config.toml
positions = "learned"
tie_word_embeddings = true
init_std_o = 0.00544
warmup_steps = 200
schedule = "wsd"
dataset = "wikipedia_en"
Each number is 128 + 32 x the weight over the matrix's rms, rounded and kept within 0 to 255. Layers, rows and columns count from 0. Numbers have three digits each.

# layer 4 MLP down, 160x640, rms 0.116, rows 61-148, columns 0-159
119214106080106145111107111138153144140020133139142181096161114147090114170177142147155159125136142159133135144140131131122111122078069119137129122111135131142089114061076112096079120131182114166145128195117077134068207140086088156109118144190137131119138085151139136130124126128085168148102178132153137131102118108108089138136126167113098145135127151120113086131151103208112111129134151161100062131129128149122063116104100134155161176108168115126133191143110170122143120140121167
137170090097088062111128027134138123118068125123095125161121164179173096156127096128151111142105153152182110043103086133139150083177171148112138175117127115177117152139125179143094112170107104116153151128099066143133143102205138142124158117032134177135090175066111174134126105134114111144133115139155167141114120083152105176119124136138133091050126099182091100152119141105187130102141129197223143129152148104124149096083096160128097130119089076066163161126116132081118100085176156
118170038076132116090141155130113117151155115125128104156105165172098103151139134115097111128142088098156148156116129159144102115101199103177121128143097109174083129138143089123101135089104116114163185112122144127155159109168118111137150118136096152104127104146109080106078145089166099138131168122148155115114150131151157142056156161091139167163132055079123192142146131077175121145106149154114177130118128105116145097129181153066090182131161083146075178129111118053145073091170148
118135099144130180121124129085151142122117104143112119092146150085128052153138130146139148157174097126069126189133136100159130133130105142132152134183160117132146070147132145126177190126115144060158092121104174121141142198129132107112148146169072052120178117185183087156142080064158140122142164143144121111028219177115139173107106118079128155191121136138162182132162086095131126190138104096080189097173166125079119132151091126116219140133119124125152081147163095099099129088149138
093122104101062151148182100113148136157133148107130165117217075185165102116151177120112159076151136138156097162086150111112132115156114129127174150112152111127143120118154127144159144135135104133130135183146138089136135101146124095138145143095085101117118101104156133123168138201115101107194132130142162177131094118144129118137139141133103114144107163130158127148142108167177130108117139152178125167168121145176105085152086105094130193143145107094137104147118118218117149138132145
179159149088121110102077123186105176156164142114127130119126137151123144070166112131113139114095087127166038133165139110121141124087113157105116131161142144134160111176182121100136154141138121129051083147092053149107162163080086172095189172156116086134081151102127164162117117084155111083094119131135095093135083138159167099156088143148160104144148115149082058086153189226134133101134131149136114163144143142117132093135122179145162129133156131114091162140137162095137075135110128
088186111217152162088120083134133108131078111121168112088117087117120142110165147133145126181076051118142175122164155120106124120136120153121147116130173118153151164058163163082059121120131152118098120154142084199135071135138185119098070146074202066102122153116107120146157128112069136154142170122093104152077177099144130159194105137095160155039113144170175102126121147091110154069108133161159088119131110152101125123142109175150168161158096128160154160130124107098118124123129090
145123115118143118071145152083188094182148180122106104084102142210194171095119178126164142142156102163096154075074123157133099132185127143078108071107139144060123147140181106140033106127133121187118140095133083103130081106161089157192130073071164170148130131110135183092089143118089139136128067097105154180121094131102126137119110147175164097086115115146164131129143108137128112121134111111110093159159163144149076076163097108134133148123137159115134134124107076147170182154180158
156111132119140139114077129141114102116060099170112146118124144124149102114148164115142133125113060142106151156132103110162096086150175141086101115067150139130112178155119114159119155164108098165166124110118102038132124101171130128162137090111116185081128132156145162129153111139124119141114109111120116131139143094189135152113170145195140098147104092139112146079092162179192098152114127170090110096130082115103107125134103127177088081137133112105102138100127200133108140160150140
147131079145138154107110121104133135101143069137154141176129138110167132109092116109159122164169156171114061138124129118121186151134148163134117111096120089187159124138110163111155119104179141190131112134168153184098070139152153113125148117143176169115134166110137084106125151192150132179087084122117162117121152169123108106176123148218064124093125175104097128122118126107129123202093164122102127102128114159157144137104142112197161119110205148115109139151142084118155065149113074
128168137088119164150154178144101126120089142194101124105130100107133171026150127141142138139122152100157089152117134177147171129115135183118115054075100127181036124125155131162167159119120127165137178148114159075068130151198092127102087164128136109114122158046035096201144138175110092113130100136126148173130069180100085103176167136162124157081150138115154135128125089111122082135177144194149171103105127120162078155162154173070209086179124127059114088066088062141155113128169080
193116108110121124122114134136149152121138104198135122119121082157149128076105118127125141116053126175134111137159106102092119120135167116133177136170081118119155127127150132131186109128176105081137105075145080128142118126135112126198195133135137130106075102151122102128133107149121131088153111132129112104120092144088087053125127108126076128131119128164154107133159051159112104140159149142160107126171091167045107154098157099098138150100136110132152109180131144139189172089122147
116166134147061094097139162132143164116175145126110115086098122169198163077094144140121139155141132092103088126116117142116134128165137116071133108133146208066129084168156116124108159136149142114063088129135139121133147127100137155162100119142138131136170143084113145109094144134088150083111132153157124138117103149168144172172062141134126128114163104118134089149128136151108114131126135144135130056139164169180104125093137074160176152143071096135116065175116138096130124174181137
124111088156073098100171156179138128133110153111111080095119192176084099076109149109152121160129136060144106155140098119176159076095162140134127123167111104184156118132125144123142117117147108120104130161126189123121138080107191137099171117152085110152099137121149126132107122131086171101093162150097157148125142139097076117130134116152116086124155190176137156099123152067143100147119130109141165108129104180151107114108114100152107142147126139122123092107158133119131132118118136
133106110127125113110116161072143127149145082114081121145143131124110173159145195149139128109103098110145157144160124119123146105094106116100099109110136169121115122155145171117110083067146127098098132162168097087146167119128161082085126178105074149180181171068166079151080107173133142091136147107116150123080139125171180133198158114117102112115145136149098095129158103119106099109156122092177154119091109132143137127106201216124169119127083109111159090101172077079111097084123101
111152153134204161155080143165093118160110128110111150177114142097118166117141079090146103126129095138159139134094140121124168114129129114139115052141116192163121152192160138090088182109140096131126129178092081150104171137151118109093135143128094110131097145105156088160137173126113164115133138126083127092194167088116144106151159119130082121110139155105078105147140167175101132159115137089107101128126134118154121094142047125176093113123154141136164149081140115148140103198075146
162149108079190138032167132169128135093124100136090156098125158100104090138126159114118156053118179163154117132109104125188080101105183146168085121111074160186096103143150157117162119147157091123141119079130077099085122109078050193106099162121100084112135199158060130148155140155076077070134093143124164121132178138099069136167085119142082166119187171106138108097161156111079135236160117113191104125105118138083140118080106113105079147154095092136153091120092186130173088066100111
147145145163166074136092110102158156138106117079150163124117127152128128099126058072131103139161080097154152119133126112147069062136159115099094125133095083137144133144128045173120197100130104096110097107111147111172083092149094116139108121118146077106100144161063094134103143121126109193126129091104124130202144111185088149135163078094114133103129109135095176124107081108138132106118062094154160102097134117162081112100052139119102155101168091081090206128131145209155105137196163
144080153136148101110185054143127167196143124065098088121095179142205040168121185170199181187131174112155148126161151093167131174084161197155213135145171112090186144113160182126181166187167145094181089148133104117137126143180161084133137143178222160236156135176144099187139000056057148078198122244163162115078106101106147147147224171136191097107166190158170128093112101157123199088142211104155138104091115135106205080119106140170150135157142090107177169161131117193166188073128163
123145174141134095109119119117128118151145119095131107109139102059154112098093148103113114138074135161195110121092113136103128112120099095105095141156134116095123156141098131113113136110144086137146098111135124091163178106083171096091082159092088135112119132082061169120095149167192127124102145113127098142131144202100140119087107108127107165149136134148124124083109124094181108071097092077147150101132120102144143167168101108121111155134045107152086096104105175125149100127088087
151156103152163175141102117063113195128134126102126098065178136098164156204195084113102094097107103136107168149147136129132178100106106076109134121073129175116094178087169111192159124066110140106148110119117124108097139107160134140125135116116166192098127172113154149157157162184157109134159165104082073050060123095123127074123133146120093159100084127083118140152124134143086132146124095188150117120183115141113117087126139147146101055097142148100098126153132167161122179187109093
143125162148125065109138142148137165104123114110075135101133150080089111137120146143132149173117154150123087148148148133171110128114133135105146102092117147131134093142162148197084119134134142142109115113190075098107159165113164169131207140153156131158132106061100154064180119120168128102205202145148158116079119154103109138167075145136122145160140154129181120138126123179071156139140148050157102155113181131156119090135095153186129133139116127120097129156106158158082141120149167
154137134117100101108164099111111177188133095140127147100161133141184099174131122133154134148125157106153079096158149137168154131114131127179126130171163205131182118187149117138113169077114181069168096151117121152082149118096169159167134180123156145104199128086166201109175162126112107169164119124156118067191142148114077156139083112157111127138104132137081149122119098121105152097111204176157128086143121155168135089114169112078144152106161111089101169137143137144096131199126065
116134100093149077095141163110164146180096181147118137081144139101128086019067194131131124133101051104102119121146181130083170139128129137134152117069131115066095123154126111085130166131075167090105119094086149095122074152157143166118120138153109142125160110116144099125071139124142121046138099107138133199165124210103126056086118131178125088152112114160131125136152097137054140138110185108202140145165152099142137111133136137094136115114152078127124163105186126121168122159158060
113149177103123132116100092127149111128122142171121165126120210064102057173167165128163124145151149179142130102092126128167115086105108154169105121172120131184129089112104123118151091153112128116111105178114112083113073160169137107095098150107118158161082137165187132104186096153171127139113109129126131134121094132088168112106104094171121128135156138086125126145139117086073138166117138157106136158127135149137152157156110153122168120122108139113121065091160122078154140092104102
118091179096143116098127122097117098094079143163115146109149106124135150087114102097114109107072113113067094198123077133121124095106219120119126186132152059065132135128097113139137123188160125139128160098143162097116170137026114081116097143138166049153108162190165138078079170127130099072089084100089104078093086114077091090154043081152112144144127145059142122101158120116109121103090104112071105115082094113140121078132080118142122172129213188146139021093108128154078090090125114
097138128146120161169102126156124131132153118132087129138133170086109224100087157155107143173152132128129152067078170124166151090174168124121128119147133083136110118157162129133131114066119144131117120153175208156148139174060139147162165091131124192119121149117130106109101100130128145137141126132119104110112162056170134120146182123159143151138108071125119087164153198081169153101109174184146142124145112133100188127163062115129163103105132155131094109138139100110130115122112111
132088172191160116122080140090097140127081097117163119123105151070158145197160145141104146134120039118170143165083147126151100122174194123126142131122155118128172167105084119247099080110156166163116152186164204159078150150111122140125104133174171087138130123151171094094126120147166089055138168124154094161158134151157204109085044075130136102102147153167124120107154131118105189137111127150106111089143099083066126128160154157143099116146185132090117124091117104125082121090056134
188060123104170131102102134124108129163142089143143121168140113066141166093126132098181111157096062137148186145084095120112125143119143107064140097113138112149148130119093143125149142145127098119143145112098129151172121129143141163124127170118106166152154124133161170166147144103171091155180144114104159118139084126119168086108139088177113111116152203122142147092107124107106123179096121156102123136081098112201143184111075123131078162112177117170165114170159127125107100120115077
155157164194116173122142148089068169151129175136125068110074115122104112125125128084127111128124068113136111135165100130129151105132152159085153120151086126161156118193115122062121154133135079117118096125144063138147160091127113119192140152121171124093161163157142070101147154151118160134128136126101155101110123136157128106123124103132106179208137106162117098101104160138088101162112181152095103111136086139110140139103120124118118168145126129183096111169136073171110145185086086
153151151099182175166159163192123148142168174147139124120097079071116149141098107140079134145111181103124130081127147137135179164158117139146166072087147118144170056137124141226160173138145149204103103088153176122126075168171190177162113136139078125092152109111143100194160114133136138107172106129128170121182176126133125129139061159135135154207118143116149124101139160177109145159139055152137127118156151140165149162133051160095117075138181119159101108150192128141148051084121188
125132165078128108126124105084141167134153142161179101135114055102144142099145119101139146113103114109109082161143155133066187108128140181169157118154119099154119103120097103137107095162173102094134081124175186155119168144131103143147102183128124096100190152127128173119120165136123092164133070134121141130147101114056169122126111139132134131207147143134114189075177197153032123089150114112134097106181099086105163130125100129088095239153119144137099077068112132137134129107133123
139135048082151122146056079164167166111114148142124168167104176143147156141140130159163126088105139111138089121156119140101168136113104124134154159151139119154120132142121174134144114099090168160118135141092093145124109149143100072079095099049153110141107110100080064127191146077092192101086128118151151136122136141177143148127075071138147094118133128154134106126120121122104149149118086131089139140136146095133068091137136144087147194162155146105129084087166111132189119110126167
091120060132231158121152150181139167160068183194154152104073120086154158157124050140123130098151122133159137182136106165128137081061158168183108107137152142185126133183111120143170143110148126152104182196144118133087111117148099153160149109137189131133130146132184064157196114101058094153109072118118118119126091174169074145162081147118091177128128135149154112098125156104143153224148111175123127092142105125153139181117111200175103164105141087108115034129143119173165099088166144
094070139122079153125145065136119055115114128068116131138143137131176118175136082149116114137140133102104145108211114117127146130131108124160121106147133139180125119139112144167146061110158162068093155061131118107038148135133086129171150091118165138146176178090124114126117132133096105140082072094174136114157160152107140142117072160116127115100147120060121144144129051090141151045099189110054113149148165110098146150130164096128167108101051148125138076124109047141086086189145123
205117067152176131173164180061117155175108134179103142128138091087112099089116131114136142131079104149149116171109155119163083112231122144163149152174187123168105133143101141137125151102107148107215123144131162124190115102139193123158124131135090158074176168135095138122067124140125141135173148114116161119147135117142129127113175156079129133107116181165133135095174208127156124177133127115130208070169129123159062113122121163189141086096157154113167108076107157151136117079146124
125079054176174148168089184132099155125169090100189078108121117103097177147044169105079131164116104107107107110089121097145103158187111154148139153138147090160099175136105157116136149126030145169159162119098140165115116119134067174130179099142102118146075117118166108075119064155146130116122141119154129136151097152138151168065125127121138039115086115121142134087143161133161140180127101078101128088151142122136085159139146211096144159118107121169136045125139145146161146122148131
111075103112162150169052080136122117102114157147124111146112069094117101132122103114155142089131136124120094132139072118160162114042063053113113130105076105104102169094127129207125136141089099145166101130137139139136131135166097133098188069144101117113128101117183181140123118082099110099126174115096159177117165134102089102168067116134120083130133156138135139132087124119091124145139144025144134120079093130148131095093103155121098106145120140123159153131091076148156118047159155
111101119118152110099082158125133118162114117129103113175156158127165154133157099067070147064148090115096049072146100108133176155157097091103087100084138159116111205126134080125151124099129091125129195126116090140106181113102082159138103146123148107163051120140118082118105088128096120116091129111134074108144144087142116131135148114082102099132098099069139094060126114087162143124072111127139156061104125134134094100131125106087061167126135143128136139142109143112110147203118115
156153138154177156071185160117107146152139127076095135129081111142103102074174145119154109132096081152144182122156145125123112114058099156157139129093111180195152132117139125091144113188088104158144103173093125173176202080077176087058132122145048120139149124158177103149106071149158148120136103130092191172138101125154113123117158113097119180173136109188162189149137125085144153107131141059157144152111142173125137105126109125153144150135126109179157100114161157128069116167169082
117170119135217058093144145155095050016097181162109101054129142182080158117166094130119111211086151111101148035137149113148136089059114110217128144118101076155130114105184108124153180130099125115095152123174125141128121171081103061114097133155081140000090164102023152119216130151168114090125185090122164051128107166091107142150144106152099190178074126214131119089104153123138137087107086129097114162121120121093183114134166088150142128128115057125107154127122151130151073095171114
120154063170077131113121044139128070115118147128123164182131110046111053168137152121126136170145137121109150123122096155120120117151123161095121133136148082094177104183097101089123128135121098118094149130142115123112111110144136107125074154138148108140172125166203089158099135097151130141142166126111147113213145129139104149096048139117129108174090141125134075135111124125093104146082126117070110148152142149160111202138162156159164062104140124067194120121132128135037138125094134
141080122112087118111105073131097108121100100114141088101132132087107166137089119118140109160189125144097187165166110089157105116097150122114133205122163107132089110179122133098131136148107096119118146164140093104133116092135104111186127172168115128111163108150074208150150120160129074146145126135101190183084096127133112137118134079153124176162111161151095159131118134119163142137074140116057116104124109186192116117124119098072118052128168159139118073151165123145126131148126112
124176157098152189132129135120140161160070116165122163137159147215153138181135132158088145123083064082160114063190134128167143121153073166071125117181084181161201089150169130209055094084153144144075143154161156084103114149146124119103145106147138137176110154171125141105072139095095084142123147137115079103113079110119116153161194113107112160163137096162135142098153162131143110181129082120136142098185164135138150079108150140160136108147092138119167150119164113187145166130104063
141109187180179117138066130100090089142166145083120093112109162143132071179143211103121120197120105185123107141147092129141160123187176124118122124116101095078176140068172158108148163146165086147121134134149126138186093067114082167133076115127194152116108158149120131118107129105134126090062147166094135103156125101109121101104151117130131123100155130114143116118102123160155085059130142138126127144104129126108091166067107110106116080136130150149125103149128168093091205114159124
213142090138112138116117078160136111142097188098116091075111143093172126096172178106154121091095151103130136106115124105127049137173137161129131149132148167144116131158114126116117167149132119158139163147207195127110104143071192113128098119094103123090165152151148159106123104155122096203142158121104110136065169153128131116130140103163149152119127159091119165098195139145130133100140119137069167172104138161136104088082140139141183095135113114117100125084110130112206078153112064
110145110142122091135121126150113153130115117082161193106148100087195130162104130130117142106086141133113122129147087100124074126101089103130103148116155072104139106143142146059130208160120124107098177176118043179145124094108175106112123137143173108118135148094132101101150145170139144138092147139096036040092136153062066106107149197101083166172116117162104117120189211104108093118133165097126121137125083116124107102108092138096125127118121156079110122132095125099151115142131157
085082171130153098114137125135151097111132208118137089139187197132141140128116137162097127189165138112084164144090178137170185124151049148138124092117094177131147166118154183191179115154085116154123085095167108085152120180186125107143132073120139158084119111123114116107120172124112135144134113154136119099150121101097085115138197130082086152149138140137139154110155087151138167082137095127113122148125125132094128094129122130098182099130116137169141090137118142110162106176149133
117133167187126181067150082139130173068131134143096088127117128171091129157189104109101150084119125160083111132182086096085081136208169107127100146126103155146130112164102136111149101149076087125095191167141110138127063127114149126114124147089195142109133121092143192120155117189129121088087108089111160148114087167101118119109155107124093074071116060097128125160117124094155123109097134161165121156140128119163113031140126123118156161148096113184155182174115091172155056191147140
162186104195136158167117136064125127112137110139160094123121130181111145101124184087098133130096110110115209140113098143132113087109116159077136168127117158136128129138140104078067086135087088141123090121161125122108075098072041159122126156139121119099173105114067155118135109171122080150144156132082160155106144146178112134131141140147143145127108099167099099112117154170139114128162098110118171121148099151151163089126150088137131117146173138089086156129157049089164150130105140
126035136118136159156120130140110113201105100112127085118154128165072119126091103117100104142112089099090116143128124073117098168088101148123167143134137086091105153145131148145133084118149171122133104108122094139082145151098109148145099124165099105150099130174102116137129114120111108155133071126121224186079102137148129120115110064136138149098131165107151127084139140157124172085135130114014213129111101165146122155176111130136135067133108132149129135067130137144168136128095147
102172156166146171137145094148108128148116139140155138151108135136125171143072081104159120159148196116122107173151142108103155106110113152116127114176125143114122076188083130089125126143122159144143147117162140131159092120143142118139116151152158150094141134173156093114128132187161123128080121126101080151116126122108113141133164147150112137135141102136126119119091142150145136142140113140036163115108147134114118144092119137109137100126146139173149119127144102111117145129136124
131111109131145122107106104107142142153151164158176116178150093112135116137083106129145122121116119126150080182164120163164133104136147150117130096077142114115108120127092063170106119141135116213152109151146134110165148144138114128139134106083129102137090134088183181162120096165106122116143102138133080147135125115117122131159161105152115124120157163161147131149144147147150121129152116086113087141165126106137144180083174105168128090162128109129148115083123166183136149175145145
168086146188175079102131100140172095094121127084145106134153127063143132074130087107114138110161106116102179076155081086130106162111082086154152135085164111184140093063119083102115124163106099184084148095093084106118060144181071150169119123110153143077110063127112171111155108136142157125158124127120110104058142120125146146097094149152131153189114084068126123099094138160125145088111136133132049150153134165118180091134148120145118135112113129132106156140109061160156084115091145
095085187098097124143152161144052177109130122095071117112139119119134148089058065151183133139092155117110060131136104086075132148143060115104130103123157131131098094131083113155143127105112137123092097120130155145109161091114125136163145090152123125115142093097124137106131106122120150108144096136138131154160103111096106069105179092155108119139140096148093131099178123127153102140112051147096035096176131104157041153117132119105154131118100139132180103124103166138240113059131108
114112181122147151110106081080134101136143189136152108154117160133098100164132161096104140136134161071101141163163119104129156135128137123086166102150117151119100189150132090131150140123061158182150124149120167184116099147085143116169131105165152123096155123128156161093096124139150115156146178139130068114147138174174138113144120117144127159122162115134133132064081148061113114159112096095196176165135114136130142105173178129121159121118100139097147116162138126099157115109107159
120060166078129129049139081129139148082085096082116098107166113142155153130145073103118157120181080152113124158157179090141136124158167115131140180111139171116090190073121146135122108157145141110147171186098117140128149127105093130109137152178162071132151080201137186167189112119197060090164079125130174118107110125079116135112096124137123131188130166089119164092140140202120120138121086135095093147139117148107127120127129128121093153131131197156112088100128112113166094115095144
130132131151173068135122086132144092158139134170138131114170110163087124167122046163133145099178100138110094091166139073192184171100136076139126173116139116180143124115129171124098133151114138142096071121104197155077122147179149150145122146132115154100070115116188148160116064102094194080146088129160128144113140116106120151100133187168135251209128132089165131196113140070113161114121196196095149070159163084104184124126166108078161104091163127159125089136146089164136169092166149
114162109187055150127160120164135086182191162104144158129171095146135113131155143167069116140131072105120143145196175134135176144184126167123160072186129192149200118171159164123104120093141154143178065113112103138135117121122142145085196114121111111114143141136112071102113095154123060108152140156127095078164176123155173158080122172112136184145112096111144134121158151126130139167143121113104132142141151135048139126112167130153147169112071149172100104172120130099124187200150147
106156142098076175110124169115125127141122058110121119070150064161092151141072085146112120138102142126126095160146137164118159095223145124118087119130155067156137080073077150136089043114130136149134163127063105138124132141124124165080102156115067083106111131150132129087121151161190133115137115137123165078136143132122142167171140093041112120164139160144109152153088146083075170131126105113220101105157123091199108150123161125096170053130137173139113130080114161143094091119176151
163135114090126141102129136059112092159117123122122113108138123094111123157119135125131105109068119133127115166170112076081135134158140152100110121176144170125155128162090138125092138123075112102117148055087130151161093119155099169121087130111189107106137117168131169124139150115152048090127124121122094111174101163104086117121153146139086155172116144136100113119185190120134096164115127123082105097165120131087071076132151112156148141114148113128068089210144132108135147160133106
146136181126128145136132124164139120166133155134113163132135145103116104152157136161125110177111137148148088134145159164133119137160152108154186112148113039086153138162100180145143163059113154149131097117204138153113129143143111134103120164171163132087131127191146132159195175109174122105153147109115145122162197108111121098154142164053148143153138122177127151192080152100147143114111132120114108088117124090158151149153159150145099068093146219174126100119174100131086099156092109
085172132125215110123135160158177181165060140181161113106107100112145187205109127136139135149108112136156119120107096174143104133092087148113143121152141138116125154180152150073118126085106127179177158108171131121152167107175168119066150165152136126187152180136119115134176142169102201042157095149141111113108148110146106132122159167083139093167121104122120143111149141101136129138140175108124068092150129087085148144124117156132171222120099160088143112150115133092179050114110127
086075100115149118084158137111103154114111097114126104109139163123133105092129087136153093149137147111128207138146118109122118117126154104137120150094105117114133127214103076164175094121111103151122129097147136116133153154153078164170085092078063138139119141196115159066138079078111113108099131118101164191102120103187087057108124111110115092091123103134102109150124204085184130104135107099083156120103099086162108183107181133109047121147109129113147116116083148080140160102146112
088115105170163191151109147110125146139104110112157115126075119154095140154089187123079114151227131119178220100116070110121144128122131151128159146137112159119157155212214098150165094133139135157089123166089160169121167088071081110106134124111144088170113239154188182106145201100099161162103164159097144077117111114148093117143161149165116066113163106126113129103118138137134162125167128100155152153109146133095141151101054142139135189144163142117128070130140146142143145074173132
131152123104145037061102157176130127155196169150134149108094186165153099118242174138185136094191137130140113145158112152118152173101101149164179120156158174130157082135089125131189142144151131118162124140070135145087119160108115142164158166095104219118170113162070134129076064085178116125096101103126150166119119120096093156094143165182106136140134118166095092154139120097173130083078109097127129147128138097089144051139125184105097138142053078119147133139112143110132133120189142
037132129125115104148124154128099127129077137110133143123157137151061088094150091184096115126106102146040185121104122103150132151090110105128157153100099061123146108184141069081179139132120155119139155118107110085155104184124154096153136138141073091086211088084152114179115140164106136124134158123173174103087086082147132049100128130134169160092125129113154131161113109132104115141105164128130113152102144141117154116138130139143171176113119125076181171112150097092110155109124089
124107132134082138102140099050146086087113139140177123105123102184163152120161156108146153146180157141123161136154096127136109139161072115067202152129151041204173145163112144170100146113112133103130146153129069138069175150112151115134093193122134150165119187183157075132137152154146081169160109112137106094130147205096130146108114089071139148132128191099140168104149138099157106116109138174148108172106130112146131131165109130174127159140181136096092128123119112175136182179052067
111140126146091131135090158150135166136067134086150122077126133075106167187149108128163118170112111118154128138077160142136142071142124131145113119118104109158159096138056063148120159124118132077124121167145132129095024141178134151134172084076168166111113108125121144136127137157115115104126091136100116121136110116169105098133188135115152169097145155180165141152092124129075168125171143097170118082130120130105142166087089150091166144102186100133158151118194098069054135076134097
086161163098123103107159124130116150127097126115109145104120075129128138142107112089114152090084154161131128115087080122161145117115081160097094127068124146133167100116166152108108101171173115131119136123108148174118113116186154082113112180111106109163124151126104100131127087094147064135137106121129100111158134115218067149126107220109111175144118135107116136162091139148109128113131099165134101101159109086088118091093129129114139130127158122110123096106092123131101112152155086
146154064129050204126191054096115139096128117163183140154121121098062093104096108102135147101144127071145108076142169096093097164101136123133155130176189133126104126169073127130143182156172170100155145070118164125137162182149129141169171134147159127122149138130114146155125104128132136151131190132102122133102118193137128123139171147124140137130152092185157117160120081089175162120121112083174187097106165149099130153135128090122117150132173150101097097160117149131130128146086139
126255074148119137055172148142090133164059116255099124120078069125055084127146104070073255108064027078238142152111042255070085048155086255092049040221005078142075061092063113153057148117184042202111036092255083145152164074126144102105168079169130159071131250097119107216082134097096155064071107255048095117174118069124065057255163117098063089096255188138103055082163079027161020024255132053126151104206022148102129062078169109120015076255057114182100080078065036081064091145120127
062133103073173118111203105127089142161175093096121090156141131146180149095089153150059134129050182082156087111137157102135139092120076163152161085109081193112138147144130181125134136098136160163104169129170156104159104142095141131100177121129107115156138146140082085141055129121091161197163117148151117087115089063160107137133132126141079137087163111113107218130114094137151077066146190167206116161143078132076118170169163115175135125113087103083122159114116112200115068110062122
118128144130158161081112134144170134096101146104136108116116115192183162126129110184146151113136059149078183128118139155140110103158113135138105140157176150114171083134086067127083122096151143130077161132182085138166137128163170099139124148155132164093111128119133093132096118096164119202197124146143096155159070165131111126142166139132073117130078137072145173124114089126078138142136186133145101145154112178122090148134139125160107164129078094113217212165125120147116180166051154
171163127070068098114154067136113165118164133167139148151151162158092105073142119136173198139111107100138038102132177144091093130126146160133162118140141139153163083173118119123160148123108185188165114203135133215105187165094178082185134093133152126168162192103162149198101200038155160155137127116131124102049125081193183169155055165166168117072157156090117093146141157120130158088164204084138154092113131084136139140164166106113126129151117165097145126111158098126205135071156185
097127107145161086103153130133111139151121075133106119201181189086114070129155092132102120101127073116121132080090105141103095129165146123138150144063119128135094171139146098065227143106153127099162133084089091151184111178124090151166106060073129154102059132101099145073139105149124085154139138106159146125082099114095170150139107209088120150073090186148157135133156118119108137128132079098100126133122134153098177135105109083184134139133159126074154142133119164086143084146141201
176075165119115140168102106121127125130131127168118153108113111144097153102139121135182136165127118094147108094168151121069139134118110083104132171173151177138132186088212123085110139148131122123121097106114138144120078168141145137126172161190157115142153106146156196090089099113120167146129068124087140044195125143150115135109137092119180133110109108108138125081138129144175159111123134147105122156069152152091134118122130163140139128113088133141052100126113113105081102107153077
113153081084093144134154113196102159144192143121108143138141157183098114144193168153142139130087125095115108136161139136166077115102117100110074081117075128183185060165138188166147075145185137200087098146141171111162152124109173092132123113079140160161097158113179104151136161201062165133146114146104085158104126056147100057134119151120154082092173169147119098144129112135121133089119113140149148171153093136114131131098117077171091042146082176143108098153120073096126145095070173
159123076129165120125099178172157094138092102120140125149096148125102144155125124123154141131158092126129149079090137139189102115166037108141147143102130157129083082159097106099174133074084158059147107132124067127149088100104114204114077133087130176106176088101155189168113047150152097154103127125145176139079144096075177141111169100143083131131150129120116173148126159115169118147115112183112129132111165157128097107130128170107112087132146128107205136175149099095168151148124079
106157056134138154108163099110109121088138136154136113089087185120126161154095194115092124182175145119139106133132090134113159104113185142103115153126094096138096101103083108090099134130090083112157125170170109141164155155105149106075127052095144116142117112141106092112101137188212156127097101127149169123077133110148123125196148133045088154089190127138140097084178108105102100174155170121146147149114113149132096111131096092145111208153203114076079127093088054160073107098136137
143096088095077065155174143093137180127152043119156160118178157120146089187100140182159139150096183124080200153165143132144119141090124144106139109145139130106118141109103189129156181137180153029114134157117157160124136208144149098156143172148122141196163161174135126148130088145116103072134155162167128106121081137162133130142108116117162176092120184077134133095163131154161166063135114100128096092195144155121186122110133082139162118097113116120118132132136109045093114089082110
103117104094076118131197159162139115146126081144145141149150100151106150120123120143116149137155106143129162109183129149131094182150148136135140165131119117101147071157115114132095119122153143134138116118135157084127143164135121119148078130161121093075144108124109069122185122131143153128161112126131156133166155121095190136130169112172139172104124174136155157131140092106151148131130121135134165120143143092157152140143104083059132123157163108117150093088209099162094100162097155
130136146104114151126076123164083162134139165112087173117120131117088139120148103134141158139105176146124133176116150114147158124097076098094098163053130132087039142155126169109094083117136126078102100191098133108110175141039137158110105165040114131128071084076146163155117193103086109129087088173165162071128139192099161119156084150064119097110169165162139166108102101111107105126118122140179084131088195187120134103162131150129190105127103130121054217130127163088169135183088087
100124170109094073100171082154084126134212095153065127165126116118140131168095145100186155119086122152164096133110091114083185133110128111078081067218103152153165178142142059147135144147114046144110127115140100137169112122155095154129153101140128148140154150141104099077162161156137191112195116151108052167188174103119100138111133103104100203117122166122060150133139122154136116175123104114153109116084111089111099105098173100114103164119140120145154185121069133169111148149136096
102073082232080137156143188119186075139126097094137117134147127084072077111171116150134133099145144149065119129082115091123046143205172109114103189092094150086101175176104129120084062161120121152119146115095168038161166171182117083120101154080149136148122121121211169104170182123155137069073090086128153109092124137097178113089076104107114131101091130083117130061096101137183163132069166166123152151111152130170116101114105138075100177070077160076143138071125089161069120161112159
134114083125144109103115093143107138145116106192127143153151185130130161115187174104144119106148162150160184085180129121081087128109120171096137149174110123164153144184122147120146165090181110134097101093130158132117145140174179079063075112107065144088125171170157128128087123155177153116105149156138117168166100139132160082194072072137122114096145143144156086137154132165142099133151085200111124164111122119122071105102131168103137142140124143132172130103127148143141125124144102
115169055123175088121127153090167119104113147089184174088131092199144105057216121127093107121156101118062076115109151118152107141149147106103111151142105121158172069091144112089090151113105144096122106117103113134126178140118106126121149088145115132130150107181156131200104107167128123164131079147133157138080148156152128165096127073079119155127116132071126163139166111154137129135140148095185215185137126151151103177108131201174113181100153140175130129162128082172135199079133115
124144154180124145107132150117155147134131131188160125119153105170199146122169049108131116146107161161185122122119126133090082111147071152141128148086130105177129082164085114114086120132136165123132116139131177156151116102172131093178175146117135110111133137180204081127142106142134162107109154098137127133148075182183121132140169150113134073173135088043086087130093096127151126151141163132177124154171104150158116118177207097080118116143149129139130110079127152176099164171156133